python train.py --num_hidden_layers=15 --hidden_size=256 --num_attention_heads=4 --num_key_value_heads=4 --head_dim=64 --intermediate_size=1536 --vocab_size=4096 --hidden_act="tanh_gelu" --norm="layernorm" --norm_place="pre" --norm_eps=1e-06 --positions="learned" --qk_norm=false --attn_scale=0.125 --bias="all" --tie_word_embeddings=false --parallel_block=false --init="normal" --init_std_qkv=0.0172 --init_std_o=0.00314 --init_std_up=0.0172 --init_std_down=0.00314 --optimizer="soap_variant" --learning_rate=0.00336 --beta1=0.95 --beta2=0.98 --weight_decay=0.04 --lr_head=0.0282 --max_grad_norm=1.0 --warmup_steps=200 --schedule="wsd" --decay_fraction=0.348 --decay_shape="linear" --final_lr_fraction=0.02 --batch_tokens=[65536, 131072, 196608] --max_seq_len=256 --doc_mask=true --train_tokens=622000000 --max_steps=5102 --dataset="wikipedia_en"
Each number is 128 + 24 x the weight over its row's rms, rounded and kept within 0 to 255. Layers, rows and columns count from 0. Numbers have three digits each. The size before them is the row's rms in percent of the matrix's.

# layer 11 MLP down (transposed), 1536x256, rms 0.21, rows 1214-1268, columns 128-255
096:122129136099102122096138138120111131095161163098150134128139157095143172123144110126130100144142144110156104116092099089149129106112128135138088131080090134121118127121145101109138135090106134131121130140117132110146111109123147182122118127135145137128123092142106143154141172193146134114113161111150105112150143114118116112144118128098145107166149108119137176145140126114144132117066
108:171165140098096165129119121134147144117095103136109107125150117129101108145146117150114112095140098164080129065161111142112134136099132123151120148114107102159137131112146162087168083119161103108119104131074117094163130139177139067149129148124137130149124119168115149110145118147133139109104121121159144119149120114134167116112126138136139139139115108126097119096081124122134120153150
103:120116153118151093177135144123122112154112129142175147158186143166154160161150123128136159180117131117072111127116159129106086161108116142139108125141105152163084095099107119100128112116165152122112126163119112069116151126094123159104112138133132113177113127072100157150138118141127125116142133081142113152127156149125150142097088124089139099140126145113110138108108155103118111143115
114:129141126097100143123113114168087070156113113143095141166085158113121114157085112120091118134130116121116121120139136146127093125132104118099141098104104155120129132097114116127133156161154122122170117162135146112135160154152118111095141121134115182173128136162106092116124135183084129093132048108120144109088112115153157134112104154159122115121140134139090105111181113113147105126173
104:106131171136160115126156181108141113098135146078117087108111093178121101149116107124138108096151112124115170095153145131173158122130105127141160134164131132164160122100127095144149102129152094111166113142156148137141164101067150116113138124143078123115146147118096117122137140078140116117122122082086121124164110160138133137148134095066148158144142127059129154093095088125132111096091
099:135139120121138187156119135106103128135120105113121099133108144103139124135113140088154085128098153092129211151123108159119133148106109113123137171140141093152133115085107097144150125101113104084126137127107085144115137173085144134103198091134089170146090127162132117060155127152124121117106136148098128141135146166162126110151123128181071156144118103138142163114129129167100078090125
103:134116107131129147157136158124133181131114161187147188177104086154160093150125154124126110133146127138096102172114119130147108108169105108119121119142125162121126192116143087130135156158135130133160098111111112131114105134151134137106147165120126072145080200133146132084135106116140110161129128148126089111106116114121125160152109125132150114145113116106133135085106091135111121106174
085:126120142132114154129115161159106148142139118159159155156115118126152138126112188122087131099139129149148083151174132123134124126072137098135083159095142187110162118180141122137114144115140143146104106152108121104097097108106127117132174083115159143116172151152139113165099164144140141112130101123137149110128140111110120113126128191162118142122104118161115099083112130117153098112116
104:136174137111128137121092078143152118139114119123132061107142134136144137141131113138125146124137135080124116131139137141110140149141092093184138179118088125130114087163143115125157118131107108094132165102147142173166104135151137108168161123101135137183086106116145083133135118117120097163135148157163128089157148144119120130179115108123160104117157118159139128089095133151134098132148
093:079123103147086104154121142141112146139140135111122140153105140146146130116113139120122122114112126111122101132143108104120071165142138106155109113126175123131138100098100136123137105160125142099141111138117113091154117114112112125107126179116146119180113067116139106130099171083145107130115130076138143090114145148102076185112150133122100114106112139148093168162172116138155141134131
089:126122135148188096186138103157098134088108125118100131140105143112108126127100085144129128106093179098129106127123119135123134122149148130121174143100138125160161112108134133162065145112113136148096127132137120091158135096140145147138122130126106127129102184115119078136164125148086128108128081140138143168152094124173136093136141111116099099147148137107142159140122092126123149141104
102:122096148134130138077148111137075069151182120112102104144151117120115092125113169106097165101152100155110165155129118109168150162122097085150151144154138167095107179169116173123114139191142152160123132152147139122141153100091137133102146113141176101121150130116169095101153169096161130147156132142148130132122097139167154100150152132136151178141134124129112166133122108103175122121103
098:094102130157105122157096111118149139135094156083138119148152084117150142160136147133131171148170132090131120138142093104139145109132110142101124099101123150101174148120114119169126125112128081152144100111184125130151116169097086146156160132098097130148105092131121155167173191148129119164115132103133141116102100178151123130129108096165203129143106127118157133093115147108104129136111
105:139131147104146134145120110142138094092113177132164136133147148113131128085062073131081093166092158119100166093096107155122121116195115140083151162141121107123110154122178127112095171125141111143142121131099130138144152117132083171138135138132165136137142125125135154126111100132160132079117118118105128142118110122149104152160130157139134109134081103106088155085159136121097161127107
095:118147156164093090127156129106115107132175127155126157135147164124132100157146127128132117131122115171097122130143161081124137085159142113189179134150140115143110135136080162118120127156138173132126092153144121094159097124109158078154126156108120150140096112139180084171113103106104105121105112138143118178104121106138064129118132152105132102169124148092094117137131160128106161142140
095:179144143143093122106095112138149113138183096131127134155142117135109145132144179134109150134156108173120145053132112121163122103115105124104132114152080106118174136137146106157140152092099107144142125128117157154147175132097166124142180122151111096111116122127119144129129105120115152146129210122149107123114172120127126110125134106077123171126154134157161126133121140125157121095116
105:116133165173150188125128138125116125131186108096113140162141116133144161157112158158121120108173153168138103123108129147102121102103122143122080124117139110117106107088123144078100085098138164190116131146159113108160119146130113112142129131103136138083106136062137099135121131109111141131170088151159106122161078138108124138133118143117106161151111114119133112100162133108129112104119
092:121114096116137144162168075145118136118101133096068122118094119107125143097132131107155147139166137149119148144116130084128173108134131103144100130119131148167135123136125144131129114145113075121091182139143140165169136133073113114141112098149096132161101135154110145102071159128106094134146131118099124137093134148149134145091129122113175124111131140135119095105091152118124149141094
096:120132118091162137132156104111110160084135150143135140130121124141131098108131104141153095124137137151156152122118168100171132137095085117138135091177168087123139136147109125127132156132125164099143161130167122158133139100147128127116174106124163114166166124157091117154133137095131130123158147134112142127173087135129126162121090109125122100133085125101118130173128110093156130088113
103:103096171167102092149155134143126112113150118150137122128119104117128104122147113123104184174131148155113141120124122142145090123122137152099103135106100150113119149097122127131140119125145132185093135110099079183148087118082111121106078134161150120125125160117090132118132149117126132134117121108120135161123175163106121148167115134108107138123122121070123144104144149125122108131158
098:132131107086166131133127149147119114125123154106087140126100112150091141133123148139141102123144162115117148118158181137106124117140135118142094140133147088126090145164109156164176167144133133167101092109090119178081140152161095154146153111163109155133094154136128121120130113155122120103139146173108102148130140169121150096134170138121091167185120118152166095110123139122090181104108
105:108148152154105140158101119196140116173130101105134119131162117134118154120144125137119080133131136142122146108146139154112114134111136144117149184147129153093139124096123150133116153127094145122110155135133111145125103120148140112095107140133115147133108122124152149103122084176159132133129128176097130135085184132090080147104107149139163153168107125167108083098153085144150119122160
097:142127106157089159164127165132154112157138147114147165104115146111145094106116152115097132124161121111097114120171102129102149064105090117123141114109130129127148126114094130099144115119109154158110135114110126135104114147090155194107125125151149146159156177123086131106116138113144063171139115140128152131126131147086086147126097171165100112137105121119134121118091139048102122130111
117:121107165143133088149083096143130159100091128125100138131143161187124115125170096099112138103157142167132113145148129091104128092154123132118108152133142107122122104141091147129133150142104151100096159088125110119148128138126136107139148215139123159148166077133094155139148131114114150168092130149154161121138082141139127122128128120140142144158162136092139113125123125132134111113134
099:114127140095116175136109110116133086107149155136097154128125116114148172118130118150098087122113120117112117105114077133117112147086096146109114134152074110076138147135128124187131144160153113143127085142096090055147092128128111135110137127138130119164116110109143149137056122145159151126112144161143146143142161071124132144134122158145107165113168131130099109117152134083106104126129
103:143182122127172139126130121126132143124126125107131099148143126104150089143098189136089148130099107119180154131163165146139132090125102120116160127159115155111147111101123124156134158133141036143114140142106167109143107119132136112165136128137130139142124110140091153096128095141130089117118127126128157146090121162080150140093141087112136117152155155133100123155145130155134150124145
106:129146108132104169116131097133084085109112133091138113092128107111142134080151120115139113146097152126135127154112099158119129174110108156149113144136119128102130128116143130123125111134085129123116141143121126158135143115176112106144118105120099144124159122140122153121106119134156083127136168151113117117149105136123145111114145107149086101173111104146133098151132092152153131128071
109:138096188124136136159145126115108146081123111119108138158122116106159138148140135152094108125124114147195117136186109154148106110133119142107150128100092159172095134083159123111146161157104146152121124136127101139100095122134094093109118145119147171145126101168113144138099090117117120101075144129111120167091113157134108097104113074147157120142126133158116141117129139137127039118121
102:085130091134113167087090112112158116147084116136132088177118110131139178146155146111096117125147107097126129103091140138092122125145133162147144157141114160139112138123114113111139135081145112136144128138150142144141086104165145107156135143124103130137139102136123130118084106158113145149172091080160149134105161137131136116149122072124144146093106120141128115138103150109111146169173
101:113150114164143139161128119129135087119086158167128118118119082099095154141109126162121128150152152119109150123105118134109164123116149121141135142118118089122140150077103141128113125096098098123120118137078120158108119091160154118156131165161114083105125146135136138170108117178094146108135137136143164081099150124171136106113105073144131090128105149170150132116122118156106121089149
096:117155155105122080161180174093106132172142166110116132111159105135111141158145156120158115138137138086159145157105152104141098135172153067165140112135146143142132122092130135113089123146134102155124137125119120107139096128107103088129158118111151167106140136125133128133124135155114165103131142110119142167108161150163105159112111171146127142124166133145108176134102119118163081153097
098:185151095145093109167096109167131143117097123156124101142091119133157104169111111114091108114125152127148116139145108143115158103160140091139109096144112127180098145135127136169147133120132131131069117139128092157127129177095125131105113124140138153142091117157161154176146094119181103108080137109133126093139134113143140111110164148145123146063118138151154108139118176137112124142181
101:132144192095105093142169114131143125118131122107114097122185105113128101135155113163144148152113149135150151147127103140127118161079148110121138109145126107143103119138123144106125089155136136103163127151147106114154121140123074131085151130180112132164155118106129169153109129138127120116180072128136152140150139103106123139130115076132118099137120151152110102153157145132147105093119
104:187148066143156158104118163120130121144136116133080100157109155089137132157145145160147126128130139127138168129127117120133117137094139140132105126106102149105094108110138146148124123174168108121122119111132149173148089115132144191171114178123073108126113092121127152141148132133146109139114132077092096060132149120116137079125133084131145100113132090112113102124095098120154140153125
097:142132142133188100163111134096137134122100079115130148105160141087091112105182136146143103106095128139133149129110107144139121187114124102127108111144118156184112093117104159085108149147141144132110097125126142138106113119094085106121123120095136139101118144123145146082116112142101164131136130158126114139141099100123172123133090126156139159109153120145128147115145109106153117138087
090:103123146129157150117130169109140109149132093096105142092115156142105149154123123121158136115116146148121131121125116167132150156094191154106088132127119132143117112156125148145154107138108143096074139140179171125147076106071117099142128153111149116114165116131115119123128113113161127099119125078119108114129119157093114133099126182151115143076092119145154127098134127107086123175149
092:114142181114172118129092126132112139128109152103116197112113168119091152134153115128172085130108137135143106121142123083149114129118158112126133097165176162121079165117158170177133115105112108116126132075131165132141145139143106141087145174140135106142096119117118115138097103156115153130121088082153134115134161109132081101154121117093076142115126173123116115138129160154150154173112
100:168112131113167090098107112153092117131123119113098092139106110134167115149132135101108098136151133136108104113161138099123074139142090103152145157145084150173126171135170095130163143120123074152143089125177130141126127143152147158100133101109093123127111125131118152123164137123137105175134103118107157125157109128137166137173108091149113110158095141116127135110151114130126129140132
100:148116161146113134127118164131113167075104121102140137108111094162122117142129159101129150110134138106103153139110163135167124090113140147146116106110110140154119071136142129090154129150125105118161105183097148123123109156062088108094128114113133118119093150143119169136157157134120165136173148086101166138136152152136169115161143066100117103152107134171131127086115157128104088169114
099:130183145144126107102125193153146090123120141127122124124129134178137127079118120135127102183100118133126130133122147148129116140112164129170100129124149141090112098127086165077140148116137132106122149131128131161140119142122146122148124105063101150117115106114081115149115101134084106102132102169110130113094142120117139118132128147122132143100108139154104102136176114139122132149174
099:114115133124109133087138080140091147142117150143117107139103132096139118150153067137120122122088119123137141104148157144123157127132100132131166141124112101131082144131127118082093142078113139088105116140125132121134120086083134152125118103084134080172158161144194152145105120104150112089104123134119073161150153140133148093136168135162128110172142125116164130133113103106118139150131
102:088131131103156122082122119144120143136134181174107116188130128121119152129105118137148136137198138140098096148172131105071135122120107155153128135115140135189122140135108081127137175128109206157120088128067095124115099143147139134136138123137081117110117150134079111129143149095122117175138157119171131134079120127160133128100161124124101175124162103143148087135135130175160114126103
098:142084141149116104114150158124115135129111152134112141125110114099132127116094138142150154125106161112158184155081133085139110143196121102142131125121117150155129123137132113152113094139101124132078162110122112137100131145105099119080117089116172139153156093143128140103162129103133106098151089135129147156098113195146128147114114160139122158085102159114135151132092143110106149132121
098:146130112088149136141141154101125077093127126166164139116111086116166136088125129085098118135110158092111128124107130149128098132125109120135170141084131143118115141131134158143140135122119158106085170093102120131112083117095120121141110150157108146133097137136133152170095080125153102148118099169074161151128138131130105113091132182117152108113153117124113206109119179130134145130070
099:128157128144068121128128139115076166078146106134150126096119120110154161104103116141167128153118126110117129143096100150100141139143143161085140104127121135149138129158095138153156109149123131087147158142127138142142159114137100136115099111102157128132146106125101059179095127135098088096124134096141172108075190112106134148150130163103164115130118091114129111134130115144131126095111
096:111140121140144105141179095134116131095106124151110145181093116120146118147151145133093109128164137126127166097106163216093113145077153115094145129067118130131139111120161134084126116132142117177154138128113135117101137093128150093140117116120136154089114155159179135152081111114160137113130167147149122121064121145126152177113125099127132149119150105140115143151111110115149128132139
096:109125140113144114086149101153105103146131112132107116116117092124142129097095097097175121115113144119138156137116142150136152101160156115108143155153171167127115121139120115131103124154124147114176124073150093113145092150104130129096103138085172150105111123132167129121156122139098153151134099139146154102143155123102155111090101111148101102150172075154120094130130107132160094161136
094:105146164145125107102161117138138119136136113121117082154116166122166106146143121132114161166144120067145130071118108133160150105138090141147163106147138101163142103129105124108133116161136098119099114111118158119136181120131144123166119104118168127145106092112167153123126105114094099122115077124119167148127160124113157166152120111108154085112125170162106106142151131128142148105164
104:136140103090112098116101137110133122145105117129151155099129167148143099145136153105156095163130141136154142096046153157120127133125138115111105183114118086148128090109163117140119109096088169122162137096126102140129121126120166138145104157144148143142131178203146125099106161143160150089087131197133102117095096128126152144125150133120100121131154156147109122149111137145123151121136
130:116122094141173146116168130147085165097124106119111143117152145127163078171139102121170137141147147158113136168142100093112161091145128169152157122087148105104122111090127120124145170132130127125104097114105123133100087118122121144141144099117115126134111104160158157109125172162136124107128148168128140102097127138120101148127096166104145113136143111114133118126107095119136142168162
102:122142162137090126118117163102121113100147150122107156103145148115148134138136113181091127123075124142139159126107125142167114177120145144149159134141170132155130168125156119122105148096141153150110174102174109100099146153123141182151169121163153104116113129120096125149141109120114119170137145112120133102140146139124117179167103117138119123110140146088130090094121116132135155106134
094:137077088114140106150138099134123147104121124142126097114140119126087130120145100164135140150120141087112142108154135144137114158109126119127147115178112175131154104094131155151164161115137090085107123117159170143144114113087129139086090136112112127105100139152136119151094110119103153071128123140114086114118145121101119122133103168097115186138144126104098134092141127116142140152129
091:111175124146106120162142124127154164130119163116121119149091114075100108159162128185104118116140125136140133129142133120149083142176156135136134120136139143150145139106134139123134177109103108179083127131122166088115142130095105143115161112156142135092168129121151163118117159097114097137117121149159110135124110154113098110072112158155123135073156169138123149120134139122092154131118
094:141127113110109129101154114100139142115152152106107111129105122137098080136093137129119121123112153143130114121103158149140100111104134116108136070133135117132103130087087110120162095171125093110104136171119194128108158109145128143126112098109125090110048106146101101112138057129089135141144077128119097147120137099143123103127129061135128086150083102134124141133130120146131153155141
102:097157121141118151138111176128129147093126163135169134141149137105106069122119108077124130074116132145120108137155102112153106121116123141143073151114109155117159151172167114159139120112090134157123137141163110098136105129118115114139106143119076120146124144110114124122139131095164162149162133081124134109092110110129107124132136109120106138151076156164107147129117172139169108123138
# layer 11 MLP up, 1536x256, rms 0.193, rows 1215-1268, columns 128-255
106:143089112102136130118134148139139126129112149125119119145130133140123120166105098153108123109130114072081159110111111156093152145125139101116116127119134143115124157125083066121129103121136100152120102112116110158146147150150104147097092156089107114136097112112073140152132115111113168109122076080134161133136130176132119129130110120147112127126139140154116109143172148096114132155076
110:119136103151118168123106101112185089063154141178133128159094127166139127161167062153187131094112112151133099139142126181118149115131094109123163156102104104135136095103072126135187142104125130166083114128135148182155100130124122131115135123130177139086136120179112141114134105115150099095143127128122138140113125126173140071150096089103105168135113102120107114113178060139126113097154
107:137112106112132149108175114122152103146136115128141151105141096144141084120121155064165134095136124101124139080086111114163132130133094140138152101142123083111129110110113119086116143157176101144107131111127133151189086123095112112088149127145127120152115093161087160133079145131106116137169110128120102144118149126147157133154123163129162125131109109121117152114113119167113105095093
104:162111102164149166107170132115134147157140141138115089139121125144133165076169161127134102144139143131134100104152117147179110149132117101104116138106108138104138133141127131103147185164115152147179184118119143130153127155077118126124102158149140111103098135074092150182096167175137176176146103117133139117113150118154136120116112107107114105082128178132118148135129134131112117151148
100:125175139100152092101169137110097127147116131104161155154085100133123115116110088141112095151127145127176145131092128106128160122110114116141152146120127130142156123066113142107130102096157114129108118099113107142101130111147126114118138150122104134072144088141154091127150128130134093102108115139161119151135181122106116116138124103145102182128110088106121121144136120140154129099101
101:159156150108126150146103172112164162142095129108124060137155127146101130133100132145160145156148135136064124132135116125099105136105155158122166118124082097103130125131090157102095156124143138114074138132137168153098123179089125139175117127090149180145152109135108145154167078168101100120131121088134132116175097125157159130119121154119127107117165139136181132118171134097153139097109
103:116119112110172151123120104118105131138129114123118107112142135151143170120110108181133119158133115121127116111113090142102171146144124148064100083140126141154120121173151124133117137125132115133117122081155162093160128117142152142115127106167147105116122093086134149120110140154181093138098137125117134071113161145115111108142146166092132123113164153134136152142157149115083122119145
098:159120120138141123166166129145116149152178133165139182135153144138136123124161162115138097129158117152143148145152127133155117122124169163070142112108126118128149164089104140094107130127127173167142128103150128130126159132137145119110126135146132144123129155149157156165110149152140158107119148112103134164144105144162125136124141125139115177106139130122116131208180172120138164119108
095:116110134083096088117093120110132148128140165146111117129109052112139122116170144109144150140093075158085147129119116089142105142128112138096151148125079153116172086117161127184119112126123199120127140141146122106130121112131135100110098131088119104104145109091106120090127142126106116129101114108112110173104124137103123086120135122133160125083121151107143112142098153138076164144125
087:168124139138138168103130119080152125140165123169125114114133102137154114150140177076143082108139101142132076108110114142173144119149160128105108102155126139135126157137191144098137099156114087143152122101148110110133149135109101155101134122126129122190170123123114073152099133144139091075132093117160132135086125120116109124122141132123110122127163142122144139078119123182154148077148
106:100104116154163123155139130113098113118137096088145173142133126155124114163150103108137113096154131132159151100103112162105133132164128145121137109136120148124137104135076128132136087132096129163125125161135095128101166115085158143142108133105107211116152130142153130135117197094110165154104112131101119132101126112130130153082126125104097147156127120169130129169109120111156167166080
096:131142125117105129132167120119146120118147095180124132159113106115123126112181130179134086101146103097138150156181157107112095118120135134122137122165096139158158127156114120090162171158127152124144105148153145082120139111141065100091124144135155106175128116152147106143166112130133160137079133104122093166157118096125091135124140129082113125123140132117122140130122084168116158154133
101:112119153113137121153143127090175118117134101136149095133129089129118131111112151146130091120111116091107088103120171139082109137154162125123138114121140144111115135158127071111140146078101109099112088128145118143154148139163137143105139113098159162140132103103139112155123139159130120130125121142085140113139116137152075119116151117128124094088117163151101115097091153109105123157101
102:087114120138151164149113116092109116150079106135085133133128127167140129136122131132137125107144101167116100116120142143174114102123145105142093113128108112122123133142148130138085121118140140173122135122075143107069153142130151144129115146098126143112128193133118082122138135097177140147083158127157129122090093124113167167137144145144121146157109115113101152147106090130119095074097
096:140108136109106112159129134095093164091113144110090143155156125148147122145114138153116101178143136117132148117115131168142098147109152123195129131159143152145125160131178158124148073111104158130151097135125101104141120162163109150126104096112134162088120145113135149099112123122109094149131089145103129161115130094127135168158119106114102139142132112094147160131132141114118114133143
097:109166155118176143097162153125150142144105117152175138115148143100141130131149073150134110091116157150116092067122154143150081097108121142066114140139117123163096130124154104109122172173163133173115161112149126151121146096122103164121141109135136148147143125089149162139122148176137116137140183156123111129100165130115123139149133098120099142120134133103132115154135132133080126111138
092:130168129170132074111112148113113106113121134101163097097145129110128135112108135152141169119085153118103098132094088153139126082138134097154140133148144123115112138144131128128121136088122168148109125177158133131075131087175135167164141120132181155114138140134087128133142073144107169115114149123125119124097119120112126120138167108144069128097135086146071147159148138148103099128109
090:157171137134148117161123157119114109111081136123140127114139128111077121106111092137115115118163141154101100135096150135146113110133123108083136169134129076135164130171122119150166092102115084129158114124112143103114121137122130138121151096123107145081076099078177111123142092082111155088137118121111130162154108126168154117134111104134089094153107149100144119177185132127122118130120
098:172103126138119097117138135105110128096109153114170124151181123139128132153144111149146134141149133069126104106168114158110166129098117138123099108159150135147132120124139102127173095104140110110115171114160141125144153115190164143133166127123105158117107134158162133107126099116170138126137136103126161096160132146175114145119146073107141099157157121154115139121137117141137147104138
097:133139163115103157077110104123107120083138113127111122106126134108125175160142090125070157122117106103130149094118113103166130095145092142111147121117105135103171162159126150143091133126137127121140092109141126133122077150109144165134100142111142094137124126118098116181156108155121135107136124117110132106066132125132142175128120100139137085099113124141155173103112112136110123152122
100:160124145143103121107175133145158103097138136117159138114107117155100115149166153135119142120180137110077123157090173106194135089168171098139136086069148141152110171101073151146111127166116120133132130147156170132115092127080127142093095149121082117123128153097117140109140122124086097106163120115135121125149122139129161149080157128147119120100117145135153163140142122105170135141134
097:131105097128144118141140146133144098112102157112112138154121110157110179127114180124127145128131132088096134114107126111143183161170098091126133129108140146114104091055125142118128106120167121163149074135137158166131127093131145149084106119131098140147091088127121150124158101125097143097149154098134149126113148109093143165169132125135153147107136134099135144115158145160126149136125
104:115155105135161119123128113135092131098144090134125146107110115125113088137151142171124115141135116117134149152120110098099124098132131143156160136153131150141107131083121161179115196129126120101132130111095103170180117158134109123077149137136162120127145087109106126131134123155174101147088148144105105090126138104168089139121094116126150128104195044176141120133138152178170127117107
103:146105136124139128111146132185185167106159139110142179109096113145138114141129137134116110142147123151102175149146162135152154087127145126104125103122172105162117143095104140104150191107154129148138169152153161094114125094180172098157124106119126108091111120126107140160152117079147187151137164155111098162128106080128136118123144150090098112143137102117166106143153122171171103126127
101:159124133090130106071106093107100168128142118147119137170100117176123123125123147143159097168151128073167114087120076136134089157125124109149113123127162112106143131120147101083174130126133155130148142097082109147133160102134138146109113093132113093123118153132110079180118148091125147092160115133182122107131095114122126122140139096110143146115120090144172112087112131176134097103101
099:126099102107134098144122157123115150100160180164135095142160122121123110116159132169144136103111101106162174112107133172177123120147106127137097134114181108122100186122155100131132122101094136140104105114120161078160138108092144116126145083092117111148118108109087124125118090137151174155129083125110122140102144111173109068132109100148172087090114148122120139126145121155151122163112
113:154127132149140122110162121118085183132140101095129158138082154149156119144132112133119118113107121127172128126137128131156116081123076135117154115104110120109106145106166165126126126092127123146118102115132143106128123122143152119081069135135164146097152126135114128202140090133155122107125150124131052121155167123122103099087142123136138114155140141136103085079138152071091080128078
096:126134124107152108093135116112143147131106197149118168137149134125169120098139136133117110108113111119111149122124112106113121126131165051126113188132104152154134085140117119116162132108145119107142165116120135130171136120141141141167121138097131122131124139141122105137145157112145117137134088123093135169113151087109083118148161142164102136125131125128093145146095143112089132146146
098:123138172164131136123174152117176168119135173136150149152171168143151143137141184133138090125107122127154155118133127156136125098182114150119146117148147141115124125133145138124092106112120122129127160120154105111092165142119156135102108126142166153100141125115140109107124147097079170151121124121142124152090115114090104163106117154127126082105156127115167150169104128142150148115145
095:111141158097123168083140135112137110090132123097096092116080128141112116130107076114103161100141102064082107122081141129132186179157094121142141151138138112137108099079104111114177127135144114121153160091145136082084118115082122154137110101109114130136097104179132097118159127112150078144137092140172157164128120132115128104113123125148135090145131121137131105153111100125105131142139
100:105135128104137120086173141132108135142160127131127125127150099186172115158155114153113140106158123129113156119088128149081069103099114117106154133093109105149165098114118150150142177112123164112151116176153116127159140145124138155163142130137139133155108137141148149111149136143135155138127136132103162168119093143173103137112133121125092163127126099135109103097120114098122165083105
103:144109151131149118152115093143134157107075092129123126150112119123110148143119119138125060136137106115114109146089134150091133125124113122141141122138119112110164121125124140130151124129166125150121130138146175154106126118130124126166111143131143151105137097130137131113125103136132145121133134139120129121144108127128120177110115119179132093115159096114130134152158123125128126099116
097:079109147104119126134168140136130132123110129120163130138133115170101128087134094100138149105115126131130136148134124149158125120154090138106147139139118112125119100153122141141134126103117091112166144139122091096103134139119135079122127104152194145135132142111080129121119135132098165116161105168161143182123145148133124167102102137136100131161121148139130140138175143171100075091139
097:094131160093115155136089142146119129109120103105125133168107127127117129143098149085114115108107103127115128101091194114152134132153122118137113081157148116130105106120114133114146106151126108122139114118132131137129117164109154123105125113109129165129134080089080134144098079131137125115131109145124160166109083156132104111127080153101156136116132102137150131156153142122118120115136
100:129132118154130171147144103118136116130130093147116126196127137126151125168094156129143104115126119085087122144134099100131138119184141095115162110117120117114116129158108117132107128137129198130177125091115116130103155146119148176122171111128120164097107137132152136139124128148117108163144133132110169115184164085161104100117138142088140132153167139145119132139079107166117116088084
102:139099142161077111132131126125119150114150093148133096162098098139101122121119134120090173136125101156096110134145120134119139145154144131159143153113122148133146118115106084097131156163110122121142096156153144150137081145093146101143093073088086113084094131132125141112156147083118071116120109129112127155133139156150226155132115092139158114101076121144146168133147137110119131095155
098:120096140152096151109099135124095146131162134171123132114133166145091155114109093172135135092099145141132097123085171082089095135109135133097155111135124133138135131126106108133095156130151137096116103162140127155121143143157109064101146128180169150148152142166085127122149127110089127137138129142132159149139126128107097114102112145093111125112089113125138132116112125141129080124103
100:114176102186112132122096109092119107117120152147140158129129155112149125119153103129180096119120122133112134143103118106122116103161118091109144074110146075158116117116144143121108170120128143137127106135136138147141120081134151112083090149159126113139098108102141083114117157096147112120123106098137133138126132130119120147157134138123090137112154119094161128110107057116121126146237
098:156107137074091166098107138134151113136146139170137122126144098113117122135101105152132095138082127158119128115147110114124130112137179097127169126137088150149157177124168129169083113132103094134078146130122150166134107162111163135132152113167150120112176133086136124170118142144095128143107125098137096134142129188113120135162102111135139116175125144121107128145150151154150102159105
102:084178116143159119115125123128098118168115131113106125154128125099171152138123142167143142135126133118128128136106103104158122142119116163132150138169108105116130109109117105087121104136135122174119145133115148135089101133104156111146101094118175115174147126171126117128159093107183126096109094150124154108136133137159133143148129149125155097118131127130138145158097126103135100130090
098:154121183182133125113138154046120163140139122115161124092117109118115095125113150121117128080134106128111112083122132124128129139170150136138138152126113087076133144128110159124140114148156112117135175103134135107125108116121137141144086142090125152151149111133101124157119117145118097142122135117129135109152105118109142096126113119134103091170084113122116163111152133084102154145107
093:130160126079096108165152164145103107127143160121110153123125097114113126130105157132112154091150098122112158119099092128117131115141123110129167131099160152134114099137165145130140161135157109109129135155078095152106127150130120104076091086167144169115134184133134130174188153118109091120125134146091103139152145128093141147138127141149157140102139131117161150165098116112107147130127
098:135122145114160145117176110164136111088138139152121103158130172124127138141104187125157156104126133108127147150112108153098135099114112111119126176120120102127085110138069142120130151160117100136173144107129124169148134105117104082160172116111116132121144130128150135121136104140085129150110161180150108096129134136146082133131129151130137124107124096130136137174148092121111168093163
100:150153139113134124133118141144135119157145143153128174112157178100116125131127121138110110130101094135141102098163160142185131155158109066129151117148127153136120115130124101086134130139104126152177152106184130107146083112159141151137130115132138146124055129117129139073141152095136126129141123123159139125139114109132165129102101119132103091154174133114123055130123141115136130157138
096:113098128129129093167101117164149101131149139124154127069151165164144104140120170121174113127160171126106111114159131077109136155145102139156112143118155085131080126109143140153125123098143153125123160149153111127133104134143160141159156162151126139117086106085132148114144142135101121153127104159141107094117142109074084159141169136140154150107166131105155121101128150131153156200123
100:133132155151073116131136088137150141084127157121085144113148108126117123121153136112114117140165103148099134118149112153138113141124146140123160116101100101109131132090176145103126115090137122191107137127116124110083117144150098112171124074136123128182141086122112099137144121093149136157134125155095137125124136161159111157110113149133132128121157128111114119143117132089128153116133
101:139172103099148132184097091134138158105132155091140104123087099129122137120123136155119109099144148138072043109102100091152152092125142112132138118141123136116136097121142123154118141104109119140137141137118143123114128158124110123092093093137069133120132145125105135132125131125148136138141129122073133098069117151155088130113101166133083104113103130126116154109110118174128147138112
103:147125098098127129094140129118148103108154162126117131145140104124127101126149144095139104129118100151092067129107133149112157112161142094141182094107123162142135165164131141114151119152138145156121131136159105161092133183137114163122129106160133173147128104123121131132178106131159133144119106118128159125109079135175095162134133108110126118135135098121122136142109118099123103124140
112:123124125085114183106122129109163111137157085131105134143168138123123120151143132112123145146099118136126133146150083099116159090169143119134119178115125148168126078119135132128135074080142114110149096116128128133116110100120115147137136118120086115125090086144113125119142163153126155104112162140144132109111157094105131106119123132120121119131155104121158127104094110122119140117141
104:182129123089133113142158180068101103134105100173131130120102116170095110093094128107118138100141141127114115137096138087136114141134091154115092066135095141118121096082138175096098125163126081137131131134140117154123151127133130113127122097098131135119134166126148131125101156133155130117093113080120113113126111124111112114128113073132134168151130128180153092091168141081138148154125
105:155172103063156125101128133152087166118134145148169109107105144180134126154126098102168147136131088163164113152161145142105185132125156148173117128140176107154110124137158122136123101124140140154140125135151141103162136177111138105123104151109129117147093134140104103121181166098165103121102115154159120104126115125094133101140129116088127090101139105116141134109150143123181143105103
096:132073142119150173091089134118084096176146109145117144108166168166115157100124112121168132173141115146130110107128129119124128126108118121106155121118107084114093119126138122156145113113134156122171133084083114135115132128142155135110072131125141112169119101120137150145142095106122094176124107113150160126123115118093158124167128117110131095142098086138111120123122125095159130112093
111:134145099148142151121089155133161148161091159120084180136123088153167125163139088114096140056049109142143127099122107158135143103172092123156109089125135126148089164084140147106129120163155146150069146151120109115165091080139130144086119122130186155119121112087143132154111136160141102133161104141141120154094130151130113084109136175105096105123143150115113122074118123090137112167120
103:152129128171099120152136117106110118128164139158133102104095108141083105102117097116129203128171172154102096149125139096122106153154131114100151160129192126144087117123141150121142168156104115130131103089105149083120127112099102105133104139139114119130146150135137113126079149092122142118184149141126143134109142121127118108099177120129111149152116155123116120083107128114095150153134